config.toml
hidden_act = "gelu"
norm_place = "pre"
positions = "learned"
qk_norm = true
lr_head = 0.00671
schedule = "wsd"
final_lr_fraction = 0.0
Each number is 500 + 50 x the weight over its row's rms, rounded and kept within 0 to 999. Layers, rows and columns count from 0. Numbers have three digits each. The size before them is the row's rms in percent of the matrix's.

# layer 5 MLP up, 896x224, rms 0.166, rows 662-693, columns 0-223
094:463530427518501511442565530464478497575436523543481590480469508574489479529503441461483519488620531524529520401519467400390457399606540484605510496516552336417528513482585474517508491470524511576474534478497472456509533423501522526507403521510548538528459570527488468458430400548413410470527533467480458547516508603490511454512416493528568500502486521531614551470493617488426531426528402603568561429534478447460528450452427448465477557477522522431488466485530491465554559504553525422504466477499566502406536536516472519508441480470498444577488490535493551541571376481463472513498493537477561511506479519505395444446499457450492495474596535569574584425452463471552533490483
103:508468527539523442440450499439563521520482518525437534460487435538512465496431538396536548515429529582451455488507382528493590498485455519473482478514536468529599464513565531476483548450543616507492580434421490538591465536594437469508440521557529510553496483389470451512415451500478549487450533470500401584523506510378499482434469447495442515519486452474497436503483486539565523475538510461525507504633350478586477554534514475526468492505494444578526556513506478533447440518595584553597393534409430444505600403523487423538528481488582577482535519546478487478490483446469516462527490503422372525532562518572525487467515445504457503520568555496402492614443473533483536511521
103:471491512399464469566527530561400518475391513588493461385483520479486501509562515600514506567509522462580546579529485448490523531532533504550557513597529533566588454519516467478567540531525558476544549491465531587452487520514478526494535550507419406475509567523482556449564397540439409528515464488455588593488493509539481476422449614466518426651564464448500568547518557465503597538405544474510530457466435416546462551565503493415476475510508409477475432531449482536505528565416499504545564446577486515563537571571495529506537490511407458421510499479457455546513561584498470529473431464512527555467445479511538471468520430529501431495482575435527518501397479411458404523492
103:481461466459498444508422458540494486568521396425474541556441577533492520554453500415514464463534551489520512567518445496381539480556596463466540606558479588489506458572549393458496504486462507621385538407460527571477496433580473519470560570525426535603544460506577440464507537505479516485489603519525451551429466476413447473572483522527522447625573509517519575495533481462467511472407508457469504591544490442500465509519509549544480515475547470486540583562532486576480483526492387511539518525604473509555495503528536499498468539478518524513473502501477572493523500458471365430477486460495337535601514523439379477434464480515487533501455430497491515503505504448553514414576
094:492486514453470461411479507513469533473450596471505505485507539512512539527534524446560467446556547476496515530576538493544393553464600569434560549525503382589421617472460525418574511544435407557512509443502541447541461466464498475459466481543516483584416500433521493459491561455523568483501499530467436522509539493543469544413557518536443521494556603498500512575471517471500528577473549480658468382602527555524435481529559528436517483535458585520523442515564486432454534486517433487530525579553453561494546549411569431559605532559541448475518506484509534465512566507510448403500484499485470548515528494533460543422430490547473575491528379495416452471448590604475557497427
102:535519587501531430521423527518559463486451483422533549464508449495549515432477511446456496507540412482423460472501490555524458541484469519490532545518578500480522469490501484489561501525503456471491547569443495452548501536517588573396521490491523517516458516402441492564542409599502520425552513514389536563498597534434528446428553535537566509481415546570521574513445465531492508512433529550493359553458456573516472556544493555486485487510460394529538610481510599513443495511460487513454478464531407479544550593584503579498521386526433495529468484466549595559357461500491516547497569519466374498460486514512420462511466519377578458502492606538499459499460466515419385547505
129:486446490575528575454519529507487546446456544397505537512548537536455521559544502506518546511526526419516601515430485479509503641591486462445495532402491537504486485541591471525482482556440518540407573520462515618456538450475445406465488480508477519432497472469544491505423376410395473468601449544486567478604523475509564575483572545512436466541511483515454466531422567473594524533490514481486487494474423489499535453484496558464481501519469516594517500447603570505577470425397477516527503497569514498456458531546557467456518494496496526518555593485401454555446498473481496439491449565461472464511509543529512470463577587423334478538458430502501501437464474439604443600476
098:512507491472512565464470427534421494486522361515527545593559459523535567440511390470472481535506517408492517553403556454533524554472576457502478467450496495454544449491574459519474514428626456401452451453476458422560449506558508567520411530485450475480508504448504539421483471553468503540624447488456538474531561517466489534478365524513482529506462494485527531483585482479455511504469475522492428577452487485543417449560418485487381502551480571544506481473541582527479424596481483584492509584546450441478523581489497451563503557621499570540482475539498496487555571523543523510575611532501482462410460598448548556391502523499548542558543440573462475460498395447469498477468
101:525494524545466443487571510419525443581495515471509567535477538577468469570452473391582464453526502453512551571579478489427505502588529439484493581363542508505607477530498494466504462471477511414488474440440482500413511493538517452548543478476599549451451513580525453476441497550538520443540504511500463529537473461470653393508464437585464520472541554547495403462541554499532495486515556501547517594519578465490481594504507460415430520571481569542596547409553528507545513455409449489446506487546521571479556553429493532532546575446454479585438468393424435516489496500564520541556510555454515569475438517494382518519489478528536596485463588508395572470518506477432482521497
097:454446421533533434465473487498549558487551507572517449519572576530510439461424459452500497453600488483440510534568533548481535476417478538444509442555372623489421509477477554560584415516536478590553607551485554512485453450455459529435542508541468482502511426501527470506443548479523566499498474526485475488400446449452536572545518494482561632552546469407514407466510523520498412536588501393492434484564493545500472429510465497571550486565549503509487502562662403482508564619490585525455518453512460467494492497515520483537567483523412492552564463544472495565507449504414428496493565564558490445532535489523480493448532426448442507439527471439447449492545418545502486491588
102:546434467481488481524544478433514520524386524465483618539506515386432466474492463490537450523488488484504519507474534460539622597517523556464497488518520573343633527583607480506534555540458473480527555473491553521507462491484546509466480482571476545586363576427490555431489436465480455539461479526456489628544357401499596538504434446451472416504567486410481503526462601445553498408476580548455476560561502466493476511515508471518473445558469467461557550516560490482481528554482559408493578467548485580515487484436597474472457451568441429524520521470546464428547523608450518468538507448482464563508447538478532480491485533567512471485477537513586551497504471498543522526501
096:527470480465534476491537437476427488495512437554491579574512464521454510508528540476464503507561425447540556532482601597470534525481520494498527448607539429495556537506492497390539525482447418568508525504575459450459440451555522431571517548510454532603479413507523461562452401498461463447516605564515626488500527553487523501489487485399614510458442476446602522443557489518421473532470418400508592432551437438532459516477455477565498542533482535447547474501523531478443519568530471559542452489502499508470476478421463542505531586519540535524470561594445543545411519422574486613531471428444551478418495528417484613429517478484580475457528544541453434489579520462522558444419
099:502476517511540440484527477461545505447509495422463513437522571474530480466466575636478564599496460393544304562552532541517525582525464573488579484530465479499498364515485412468494476471529435396438528491528470518430476484445468494573516479591387455490522512513490528511404515473552442544498472431458476535418455445468529501493485513535449550472528552574476579478551490522472433572568468587497623408407442476494515428605463566462462433449504460621523412472519526455515516446523555480574467533544533492566477468592463506451492478549469562434510509448486451521515506525495548511519504549510525479407523429471512528480538481570545604451499560504536523525535548545512481520575
097:442461485509529410497517465528513487549392473358474508444472515433494423561554539496368542492586618493520461549492463490474560640500551531537507490554514512569532510413609448456434459495521466503459500462466391453576494476469498539554564553517474519486535539519553508524505455476538513461488506545501491529545501535444574615473590466445458503466513585496484584488399449451529559502472505502569445592449475445507563587450476373579523513354460530540520504521480491534505450452530516538494519572540566524480550539499532540527527430518461538491564617424514466547391539480405460518518472465489479370511522511482478518537562581524585457472544444478517482419484526482488534454535
103:413480454460408475455521530345498477483474524463480450474387471510542423495565450520446574459442516506529486534497472535512580545515487470427500448577452461541580486412523578512517513478516498521578484406484515478529691571506453532415532538491470509480493479426553478465455488450477530519424604479530490621470481489509506540449525518451601540603544438493524491488459555431593445538481383445425481613509488498414436448426514559451536523537457443506497451490557586495513541493499417554514519505515499497453548502543478571593410540510524571547506432528458564444466501516553433577548477567618493520446446527470491470485460492555490514433512468482492468539468446462448542450443
101:520542477618437465435483453510499557538491435618410454542507522529529519558485527484460473445457498455479417501482463499492434552405516491410471471494422422448613518513437436429466552554518484469544484491424535473572497491526471565510503529461509435520493531514464504458569470496476605459592501552395510516432563569532489543535564560494491564532571524519449511556422600498465455518473476591517511457428544554451471563379503547576513472402598565532526515579543538460522556423530543509538458481531509544512446455519541468467553540614547593472573447485472515508422557522459592548371472545535503451504471419490501452472522510495415530513522524463405469460506533509507602606540
105:429479587512580477583524413538430396477484511464541547446467478482543573478430557535500521486470463471441580493496497536495584445427502412496539496565505508556527416461469484485560526419560446466441548460578473555535528464488501475427458590504478516423459515464549479555590571442473355557457469519594475550546529486518463551476432478483518477540497435493499555474518482498527509558496506433432475417386528450489551604542519542510395513473501574491495480541582441387531486560476483462431499505456511618530403486515540504396497536507465459545494529532546476419498428553564584482427494495472489530529518482432622489556496451496481504405493528532435495542361543509604477537505
101:503529521538512482556508473528512579443498497535442516506546525412447449475560466472504506513541572483527509553498534453468533475423472529546498504540542473467502504445487473519586568534503541519471417392469425535492442495424494444466505560565410501510542497591428524490451456459512513424442528432508565522530555558475522534513586466587504483456549563494478529507533435606534552533469512591413542455599524476551480465537458520417447534401578449553602566555493485448495498517596354490498550481515432614472551509510496528622443511529571446625530475590451513490515487454565478527397564461574494457454512413449383444487580470515434513425551489584449554475543438512505446464528
087:548429470525551483462493483436418540459438545522501544588424597412493578558495541512573542521579599483474444535550485422455476513476549556499458530540492413487610467549489482544457587510559432559563449537594484461533498482434530519525465476494504531522433529470575487487473507558541552543462570443505439500460455498490504535472522427466499447577532569493424557579416470456459540557449501470488506414461572491511544512515489582537436443504503560524431452448533563507450549548616474477485426523485451475505388539565456459546515428626404408523507548457485603475474486561475443546542591538461475507553442398489492458497448436522498494513451476447491563547492538542618602517439
098:487492546488539501470523507468506541468557443586563447550553495419545544501560544575493493504497526471517462377576492489484535574541489547551562524551492581517562487513480360525440541539506515435509451477504577495473373515503504502487459479531489502479502546477538618529548500504485531422384395421517563546484425555526418476521472542544488546525525489431463429534507570518476563529537441506424450499545461482454481518458542563605489545454550540506462500564478476507532548369492570475560496509553473485543465405410370475489521481542435500588582556400487487495516423512412502497468455521505447488403460432570396524466445540589520467472553451392560480445514524384569485504504
099:444526542515446512514502557496564521431526452552520575493454573495439607480515462476515512490523526596635449503545524510464542388542573578506560471539573558453536509422491520570427430467506481435489419520433602474513563502476468509464582487561537495427555464514384447545436439503588456434499659457543406488454478445481513475529548571477514502522591498544529487487511548580398474571518563487473424503495446537451492488490574546519560483449485519534454448500471499476547469493427515499557483546471519454464486464453460452491602568516485548427525525449490490501644459529399404410540437492435471468516502432563488550560518465460489565505589551529510469466518581578494520507563
091:537473468562541469541442525524505475585463503536522529388508525485442570522527545529571570450541498501510582574487618563530538574487519553533468460555498423472479564438562510435508512491504455454503517479505447553408449449573534520624535476467654508515534475479510473449425477500483528527458475474420524509517468564527639464493452477533474430437584472508532477420454508470570446452515507537507599543575513533641541606547546464522449580472493548562548506466451592514530460452463413476434534465599521561466495441518480547508495505503436560521497418498478399542441514490484492436478478539465410491476467563548421507480509536424585442526414484506429481571509528558396512428450
094:543568449539500567469488401501450496602432470481563524455446527517402398447574506536475558499555509553564528469516501574552445535432543501570504354542528503507566486505461483578528470539517469495465473584513396492426547603494492502530491420621475430447541452499537504465509492504540458541585418599503562558474449535466455477512512506615484563489490560450431512431531516446439487484519450511519492522575526540512437517487503422564444464479436580500529574484435427477564546391554555514432473577484457500460464535405481472535539521457499454537525542552390535466480531381505513432478485509509604477543476580466466465518534575426581490451429584501485552510451486467456442540540
099:484513498524491449495489550557447564512456512486497554530503561523473376603455450551482542552528452384458547467430549552484581509527557574483420448598562581507449499503598496508590453474493545539508469593465451443487527543461512495466506545494447392460456546507395463517561493463533429595511545592477512527503462477483445588551538503442559432555479567413499492483515544477454442508531457490573477454574460450456436534437438373523548561503485535403589479489423540550511541525545539496574465547551438458473560474535423599451455624499511496566538400523460555555496557490495475616552470479483481480575493431503493462520525486479543597504470552467419556495535553513551520546488
094:546405516432388397503551524484506412509446407612423559464563584598574459404559490514468459514599580497576450436557485491563409483559504467520537465503509512505435517510604515527559632413492490530538480585449522495509523591478489525447537535395454562469470531526492587474551619488491556502513413508478469480511472523507564559503522466462460486479449514581451513573384516507579436468470509536580557479468462493589435541513533569505524561517549538529397470492572445519475524504508508483451425501445462495480447611441590478501459510484537479521441476581512538596551475494426537462511523477627497509486455452486479508514455510527495546493469505454409507522442481495467478494529
090:484504496579442569535431499458502487418452420464501411496449515529533566416533457458441481493520585473516518503535508528414501464555539526522444552456469521530475449517400513569479532452585542516450552449503497481522501376492506509448500461477522482537497407546561555360551518554430500515435438524386456629490590505534559439624541429608524454456500469482533534499456452501539516539442445501509469428564523497636500498471477519432575502514508427520532530480474471522442531411454472491569460487479557356514543579457541469565490472540480475509567473517572536500530444579504555590477571568465522471564425539547466495500502396479510489573526553603550471502512513510489444609519
097:563515503553548499526461421441446479415462461437544528504444513575510532526493517526564534458408506426487503541502550482593547542446566461601475396561490348384572464429480418592498427552465506527534590439423529538468525552461510486558484576465533482499467602492523537453544468461519449426391459462528527461487482461479494499479618471572520559466589431379511535504393514524469457532516522475464505512474570528473584504514479544591570484518516510466590467564423489474416453463493485498504489513470469541500557517620481453560490602503431495555576481549471483527506457495483437469493559542518539598481539547534462514413534473498497510516421448460491512580458570506532455514393
102:510508535553559545423421479494407550479528475535470559549538556545510461552536434492460615502535493592424525430491415600438402461436453488467578468545472459465534480476505492514561377525550556475541489428571553410580504454421503485482445356496420424593493497458487451487492496512472484550451557477413450570560533517428442489452475503507532582569474570454503551445457526560447504548513444509444442458518538468540424529573454525543514445534445505503619580571498602570537468498500485469502562474424435501498503488483491579559393487481566536529515473572462505514526548526551596482481553533503400450489541563467513427443515496526495511517561522469450540468552420546538583547524
102:517421562500454491430530432547470475559493422421471607459549479466489524473548498445483523600580420551492496477477489529488477468493504570389422439496454487509507546528495552552510436391570453484467553453520498581509578500429553458482496529509481418490594497527452563567485470399434534516519546445438459475597503407516512503484568495538407510434445501550391551555523586530588533565634506477539471542511481441491451493599512444548462412479405526571460577497539468538502479513505440476469542459432478413602456527410588455423524494574441447410427510425504581579557484474540509515535461544486512440531426564472485472426567489573477542508484496530516476506469487520497514499515
097:505585497463450412472452467467518534569498411563587471496514544517568508537441440491479470530554524379554516513506556486514496588495535444389512540459512514549379521459567521471497578548568528497451496532636539499477482472518550495469564581516552518485595499515493533524429600482503523500435560468490473503533531481485533468422490558604511531465545516487527545431515435571585579455473596456440455579511498424441461472443517456509520557646497501576435516475589432476542411511449443465475476483545391504459505540475393534550476504505529406467493582503506516538511555533542533486542461530495461517436503522605468465457453439450418511455606525463471495552568534574491402438433
100:481438493576603415605487439544468532522480508466575482593582589509479376440480515450465500464526526554491557488475521461559457431473429519533509509489516461506493509488499471430436485605468486557521490410406471473596576461507608459471471568529433532497492515503537397523438556520487437499480612395590445533580469481619508539434531446547502485520469526472565575512450561489484565550542471529485559477456445490514538448553577477572462488523566493529454423535464488467530457488502538474483432461526488537490594554490486473455597437484490579437478446459420526570587480556452447492472551531512410589512466468568488609512580503460534484478528541483542517420575411457501438511549
113:411545544559572518462485529472565494513534464485535419572466558491511518540512487473448470517470484491498468489595437410534537452616528541541504423567531525608434401439495567606520511542448417475509494474598497470519497489608514516582454509508569508480467537454537450501463518544524490448483491544469530512438501549506509516451487502407593481471554544485530383399460432413468484380583467419363612476536525462441589502476440448519446511494431548449643529466452534499481517529588533595520446398485547458507499464498456534444523520538525506458608451467479496504509577453507509500497470557515494546409556457522461494456488468451479472528558540597514483469503506410416537527474
# layer 5 MLP down (transposed), 896x224, rms 0.163, rows 662-692, columns 0-223
099:519481483465626388540560452470504516501506587483545449505461505502562417402554563558490443516505451519520515507485483494513508572479564435551514453498553493494471544487562614494395425494595487476477481520564510435544480481447528431491470384431525480508535415432528530530470526458522506512493545525467532442483567606512509507510481502547568524548414460432512489476429461573526464607467399435392499473469548564456567534463483469530528399516398503516500585528468536490506500445495509571455564390468425483535420519519553480521585579411462539519543495484427494556547522463543552525461496422438539487442528648451564573562530512581473592576444516487499444506529467540571513534452
098:508448527422493429465426570455487545484462548527507549459425482472509505472547555477551473370450511435528481565528477505547506548528428461492557511476494524471632444473492497514497446499422490440525482490539513525598532552476451431513506478502540549465462540505528481497529494541538580549547528488525454486323462465514451500500521484516493551537457482434458444504528514448494467480545515524482414364516566482479541529551500457520364476547419426565501439452475535528493499512551471554443528520536438649517500525552512494515531597418445562494479461457484484521384601434521523457453514491467535422412318508498483471555511474471523598383439554547401519491581445474402512504504
095:448474469475451487454470522467474538479536491442380481509473482501493472531529365416509484499534535492439514448497465391592586518498523470498504539478599416430501471524453390529481493482577570493458518589445454522616406464544509523466493543433549568555430500481604491613441482529543537541493538527457548596489448433424593503520494504592489492572543425452552506495508568521630430471462554569550462486493435509427461489507502540570509434481414479443452488519478508559463493500537550488451431476555422531455534509524612520434528503496654503503491522441489535500511481519464508525574543550540575503448496586463508509539496464595567471517525406550473498578490402463507464481577
100:504480520502558540525570561464490518524486498555564457588575509474547463593534498539509456489553486414436483476493564473526471497516459358560490568458435535458526485566496499524523576562436511511510480619543422454537483449395508392509476574574442477418434442437558486474541553487433489529545430506490526488490611550459474561493502487569425483516442532447506522501558499460403496595560419510597546504585439540475423500541423593582451593409508505530480508484545514607442524532565485522509592476525453496420482544505543449462528499456482594544502581472456369450519469566583483476451461486496517507531575565463420501407602474532532482564478502462497494564470519490468506523510
095:491462517608489520465391484464604488463497428463601484489529551447491532541549500521635496485484476504511426554455433462486513484473549595599500550530506414443428442502520434515504539502510568514478453519490532399545505505504473372515509573499529475467560510495471478526587571425408515471477442480477519485494503470478443557509544499588469464433532460454513533515464574525422582470459584413491402529443476449471538559425509605520467387601607461501490434537543519550548489617581467499448483497549564409481555441411484513480558527571406487412553576523540531435522514504502513430555524444563487516508481597462472507420505432456476535486448468457524483435488531528484521516431
108:562577575488465501522487544521598499470390549443523463558428561485532534582446591434429442547436449483426431573541490554455385573535488565495425501565548576460433598473488557512500515514491584473498549497524460419516495458510522540595460503501525529547505404474487436411491453423473560529482573436441497486500452533392475525501535503524516457482525546547416490455517479404529536464588479496481513497441510556536423434544542534526469531480573500526536426517464458531543477533490497561511435543546447543453514540530564506500486532516440398485488405494508608431478462481561502502510564458427565439573500542516573358508439561588501468519483449448473389528472496633493486512535
094:494399556517527449489473473570514511414487485528505508535534483533530457548518476506441478529449484548522552538554497565587528484543545475459508592575487599499439489537561479441446514481501495507530446479511521537534558417478443472516430476556469455525434383420399554594439362474430580579464436537478463451502379483574529512537622577498478494476444535537534499551556564477515454464532452497525401480490474460498595554530492444452472524538503523589597473474549512415583465511400524520570458511476587429497534457543439522505439426431535530584510506391542510513427493457482499498515500540458433486506470499535464549443515551356429506549562489498474479460498493469496546658508
097:447555519559531453556567394461558415505483462500457492449559544509498434534441468481524483379544553559513445491534486567433526485525463530585549470469622505614523590492483564517452508571378547580490494484571495524536557416452458477505548538498463415466511474566463487600515437511506518456522446547478478479541467495428499546528506509490563481519523479490529455524400463504468485502477541508557486574530500493471523486550497534486453503444603467510459527462494545496463565455521527545567439478468518529611523526540395357473539411587397455459435491512565543466513536577535423483528537561560477508505621350527489480477527410516573550517488516527482540442501418543526385434452
095:583535432496472505530447487462486476534583595466550479393576541448448560586574430483480476525430502420494457524486429469555508503513491508409420576512445471448466536531617427546518504375446423524473461534454571519490524513463524532469510509515391435507537512511523488473447450484502575444471530487599460481499464430436406490453553440498426512407506463515546552514580582512424515535542458516504598380422536545519533461554514456591595435558551480520632447604483504509461470552546498543473501499500489464479425485581561507554508493413495597468446500556542519479482483536429430532456502493548490478504520504579492523452528559409527439421514577547538510548501482539567501561443
098:534525550526486510523492528451457601557503514438462499491471434529529450431507444488506414462643472406540530506517473505545509406444523471492452450466520523500550478506496510439523520481523410496468528472461445536450448487577509572505388586548508494577543517462522506461426550662450496558525408461541449483497526456516501527398516560545359477527377439493469512547564485476537546339420485502575442466518536572440491519421559416505505576446430498392518524511553490395471495519532448487474429499523491491421498498492481497481493546545586504475499517587530499474518536588500499526528516546470512506560480545520607432486451498563531398518495495520442512355422515457446548531476
097:518469478499583502576511443478472476439441416439561557465458477458501446503563518529439501505500472519446496468481555487439577596530540545443580472547463563497546474488454493606514500526455445488465376579514508574561541454431465539471442491548501526555454524447443576525455471554488519467422436465481534411462409511534528519625500485464501550489516490466385583522531528391573559507512518557437431542490515474536606502533506389529431496492579449446473418577488461628487444522460449571348483512565554484499522531468577502463571484523487454492511459409424517424506495528512482469567516517445539417406483574479440533570437466409527533487575509476535523473483459537553443521530
101:526427509564484566479462457456546512501478467537476490576487546459472482521502521498477420424485531500628521342426493531554528482452477511436536427485480534419415566534511462527434477416551456592568422495469513535504518475592535466443460478400554581540503513627466456590494502488537491597463433558522500542452599392402489462410532475563456454478519353544558562500545501504504606521474502546563537572563528540493465558441565490444458461442520500510517526555368516501500522472508473414498518490492457503474536600572480416533539492379505563566499516480505487539470517496428455556398527563555497499518498462484520520456495541466494499452531529557540556487515471572559570462469
092:488572426501546567399506598529484455557526563462540460477542463528374472512585466572491529469503418447558487544510507486456405488566374409564472487440494491501504510546479433453463519565515511597510488454506458517542451458423531516467458510524563527546522483540513507502487458499444548605415499456557488542446431486515416430392553548501547461434559513515491470468520451388523540474467417482497449503569493382517491437520446442541439496516538533529515559607426478530546534474479501528451416489344490498491513510453551460542496510452594504501465580565446548460364427483500382496547524503495486503519538522494452432512535489363473447528536499541476574459522499575427529551510
098:557425538511522593509530434498474572471469564529434414464527444504433527467566582451508544531492505515538454500508562463449516590491538505441455573649474463597533531495495517462476459527445493457588472404635507509481498421482430474588524537549562494496505530539460496470505557484505559534443496527543383539408398541586409564497457487450437395501537489512429545548496448474523505438493421535502549503412479476561473522504456524538556520489544549499480465579512503461497500445470536525524418502504530490532508481412544521466629451435376515467561476495552482448513442668501489462459508512387394510556440471486507477519532505453449466480476472410498478528519435516402483472559
102:537544598542501462524503473607446505401577517512560492538494506531422603475432484457591522571414497541462576501524547512557472493593467411437541536435400446466454522581473500499422508564397515495541536537491489509463354477574590567487568544508522443533494524512543505496485491456456435498492428467508568491582521509532503498403470563504429437428531610514429618589467491460399458405495448504545512490461514525499562588571538463506449528436490534477480538465583436509521513492518513531478473494537531498622468507492471599415565493447550517625431507393439438483500498526502457559481530463439539471526523528540539439486476492461513444505479393472510536526523456496559518486468
101:497540438447489497483486578532518447452485557510523524537557376474464554492501631522565541521484491435556528522477435489489494386524453557534439479540473561446528485516524454600521443473444542468466458471529459576434588517415466556463393609538486465451507430506440491564486547462462505413506565491439488492455602479457483476537429520590531463461598511467552480524478462522480437441468484542500522499548513537493491477527496513455516550374595492617437504545598474460394512517432474509508427524396487408502536533456556506618539532487527421523548477489458560604438506501543468452523476469465573529490547513555505529529579548462448488629489461568532499518455600598469568523519
106:516519497438442538462500594473437447456547451469426446445609555472479495558359412510475547397528530499550492476513481497559475480589599481458547499499521523529539526417451548477509481489451586474455488515549458513501480581596450515503485574398465538541525489566452494434495545556532531442483499528449411500464521479511526580483533582403511460495517608573463525493491530468549542354421589542565462510529545596505498459551529567462539570497495448528454466452536568464435539552550507517444470558452528521477471487444506524482498617507478535490452444501491510509484449534462466516467533484471466468406553494404432574567394460564606500504468518417552592469466404572548568465446
104:461541431565507469462557477552559382513515396524525528521485536498434539497411541534574489479508409492542486607478578522573477419467488478538464490498472474579383516502570554471454525498465514578510530504464530466562567576543529574452571498466524562510493488516416453448551480540454489523507411491516525474504581492452375515474507414581464526586523496494515469503474490539448500528509518527499493505471424422577498525441451472581494572490537521496480429473507544452494585591545475568426585464553450513492480526440473372425527504469516535399566522337525525542565472528476442481452457621537348589532477507551550483516509448510452519471472457555502573416452565526483534527480
100:484431430536471556568481511480494602525497534543473508466523456534511522521528489532473474476681465417533420616499440419505509578501505544463431448519572473512447485497498488485459455488523474394577494466487527432590435526525527456492541452533471467560492573498502530575495594538505593517564522544566511499513473482505536550458492398528508509450482501485464594486483493399483443475494506478468481500467586523462474581567487528397491540425618473578451442488500549501445465501465532457502594484483370475489440485536565434511550462492416436591557486554454545556446477529552465529528560424409509553575525478499542461495404440523448501535499391455500500534572565556616387543499
100:446551403523549509508471632424479517478479509417512486411417419478479579476481454487534536586396402442493414542488459422515497469501450498483496545508456428458422532475487447464515476539456450601435412453488498550488431477488536500559541440441448427458437531509511428504426512481649482562420527519547445501549557476526480422519510490538464521385516507530563538559555516441521513465566479561527479514573487478504502489533512527472520502467579495543475398548504565501496502535539482469535447584482603415472556572476527535524538519517486492432515497398526497484553455507445508511445532538482446419499452501476526512457480536397487502384443405483536502610541401500371437404469
105:540352497524528562485492434494461524444524498472575478501409527514480517433580384553500500502508469581536493542482529556473513396408478544493512500563445471531576515557480453462434522475555456512598451517445526547455507495494495541491462444473457512476531513552517417509487542374484534473472564496579533527517445537560413549513509490467597522531498463428387460543570520474541498476505536497420489414466505474569408497615421501494569579582477441507488449533547509525498559534465546509540454457664462433455489411502491556509510448424475534451496524424523482444428514444571470459537521545441462503468536414567452531390426472400569540555447539423552504434534480503484446585505
091:476519594563515441581454499562562462618490550553503437517571537487431467479511492548472438583491459516569544516511451458456415500601452432462561490492531476539477510524487473445504485467545587487508535497483503501452489590436445509532465437457408521518580437498510471509449570453462566580552497573520481471438497461428572509512439450534533525554480421452536578467511502466505543475470525547381547534519454433370494530494518485545506431392418671431520562475480404493490516453502585508574457395502533495520477495380536486425517568472469498492462555466499481490497609495625473511580537512479600538547458425494565469486489531493614468475525591495472535494560523471467503525501
091:472568530543518578438452554435485464520466492442542365525435468463483454476458577562476425507461401466530367521476544629521457555505481500514453555511594490626483462463573516557447492483445426533518502471489475566562450506512457465586472445552563422434450530491493524469474479557409471489377562497521549458571474489478451476514447494495459445517509485569444471502569400374472564462506511452527512574576562506500477437460429488431524418518537473515515531485478511529393587536564534390555487494433445495569508516540480497501548538597417569543508485578596468439545542462466506533525538571518538464498519525510444463433577499453461520444459512452470413486543544438517516442536
097:422476484615530547375503516467570450438573417473495498442639495470431563484541537496498478518444486531527436482558477480510461450584483448530508514395534522534526538439463427430384552512518527499560483430468529546570481523505502497514507454445536516474557476457464537508521498481399432572485540471505445488492527422557483553528530545481415447475485530525482503416469508488467513492517473486598565542465436636546540545469485577575550454542549513508370511523501512455500510565465496437464403500443566486564499503476524457469486589657490505431423517434419460517559528493512427450536517600528556560516483454495361490484529492581580456484578442536466529557450518522452523568445
091:573445501440482553420522445481468513501478573445486488555530452432456427573510485552500505534580434597422435546577544547492537532538443537483521508480456552437443483565513513426453484497456485526461438481520475514417490472558557500561431573511404415420536471549495491544481419546482548517503481563435580481522476505342491433500507440461464511408567460498504445490525504480490502489520514495485540514503494555487574499509442468556568496515463522469601484531435492440557529565501587436631604487459585453453472549443561449523397463486597559507508503384586521492411529409466517451483586530512511490520466515461529459584469498449410521431575471570583579428517442538522536460442
091:549466498526535424471534545607450566463445561456502458447534458455503428443558547441467464418431520520523483495442510492521460524551499491499612502469425426459396518523524572505567512420502451515486517457429408435442471517505426418499465497461432546427481516509481448507467571466510457489502527440615543476439468525525426613581463490446560507396477544638522544619510511401471471386483520590448518504549488567530527584478442514423602514455526458532534477467515491562497491525475532491478455562455573579442433434497551457551531516529483433543499473440451532478523439579511589589444468521469409492509516498497462499535501516591483584565457536576502523573540459488586504496550
106:581431569542440477430459478535433431432488521498368479531490507423489368541513498475551503609451505514513515483549508482495503464514527542488552512517497508529483646458473455514413617391474481532564575493536507456530473470503544534472446513467462492508531485434598496519477599459478408442534423493519455499535523539404509571495458509428492542527401519603476491503403491523497555543497600475425505624583439487532432495430534471506548565516516523508476544461486479462484480521493455517516525437582631408369510484503469422546564516525465472469540540508533516481465465532405592478465547573485422585501474508493546550496543543520514503613437427505454487520553454469486462546570
107:492447431535479481548503493417617490353481522544461492497478424369616508473472497541475548501489474447498490533464467554491550534522508510505517515483494508452405470558485520420450502545401454537499494451517509525519511402510485571471527524439445499449452432521548498559513442518507524490513435585619515610432491527587504488475516435576450537504430462464491476436510495397541528534566489497521419498476551441520519572453437557519370466478407478492561538503452593568508465536473460481502548509552552553458531456562387584510452501521561564482542546469447442402423550404575492541614497501559532512560486444486562554542389567469520533579483480533527497482590504497471566557500
100:505506506511548436495517504522524549498530499550456514439480422528433538528551381449473510461551443520515527497432448459477588461492575506512493447446603509489645423476465569419519448480531487452547498471524577483550462428447479505492532477571530477417442469487526564485432433482455523494463512573557487482534497569498503620593551479497467622437473560456467576604486536375524621554471440503495451626437504501551460548545413619517490406533521471497465433428461436559474529533458495542492534561483433482547514466497569468461493524555528481592534557497537462499527518448539499481516499383498479525468458548497464419429592469414518534521527376523471470480489526463567464522589
093:566597435526487607447491517573442506501488484493427480529465476417504527421456458546516500463534396593522376494471483481505457470581452476503418471492523594447566451558391460516515452528558478490482552515537452489525485588423569505466476460569472426605537506588538513500529489455548494429447488495498500509424488555543414505528584549527507490476437508512516399539485533493570498445533437518453472492439591513529535528504467422486441478437546427477624524525421516493460599389572532561480509542454534487557477512513531441409505501492468487583493465535441500439430413509472403494498557536559492647532395431462516515479531481464490570524508535555561444485481516580519502595564
103:521545433507524394454481530508502490439446539566380503439414505441519529514477586544563549476444605496430529558501520472459469430507481506580522605542455451551484491481482488490426567568432546468364487567454494422454498386488528428501533535611583451461495491518456452413583515459527519413525577521412454471449488438444411513425546472537470497489548575566615553517452510518478461535448501416531529445460542524440520451473454482449459583550465538425449391503488495523498476485502440582597450433498513575578454526505485478534509545512485550423497534554469501461430447544522447465521478522466485466481570503445541527539438478492555501497379428489442521573444479569528480506443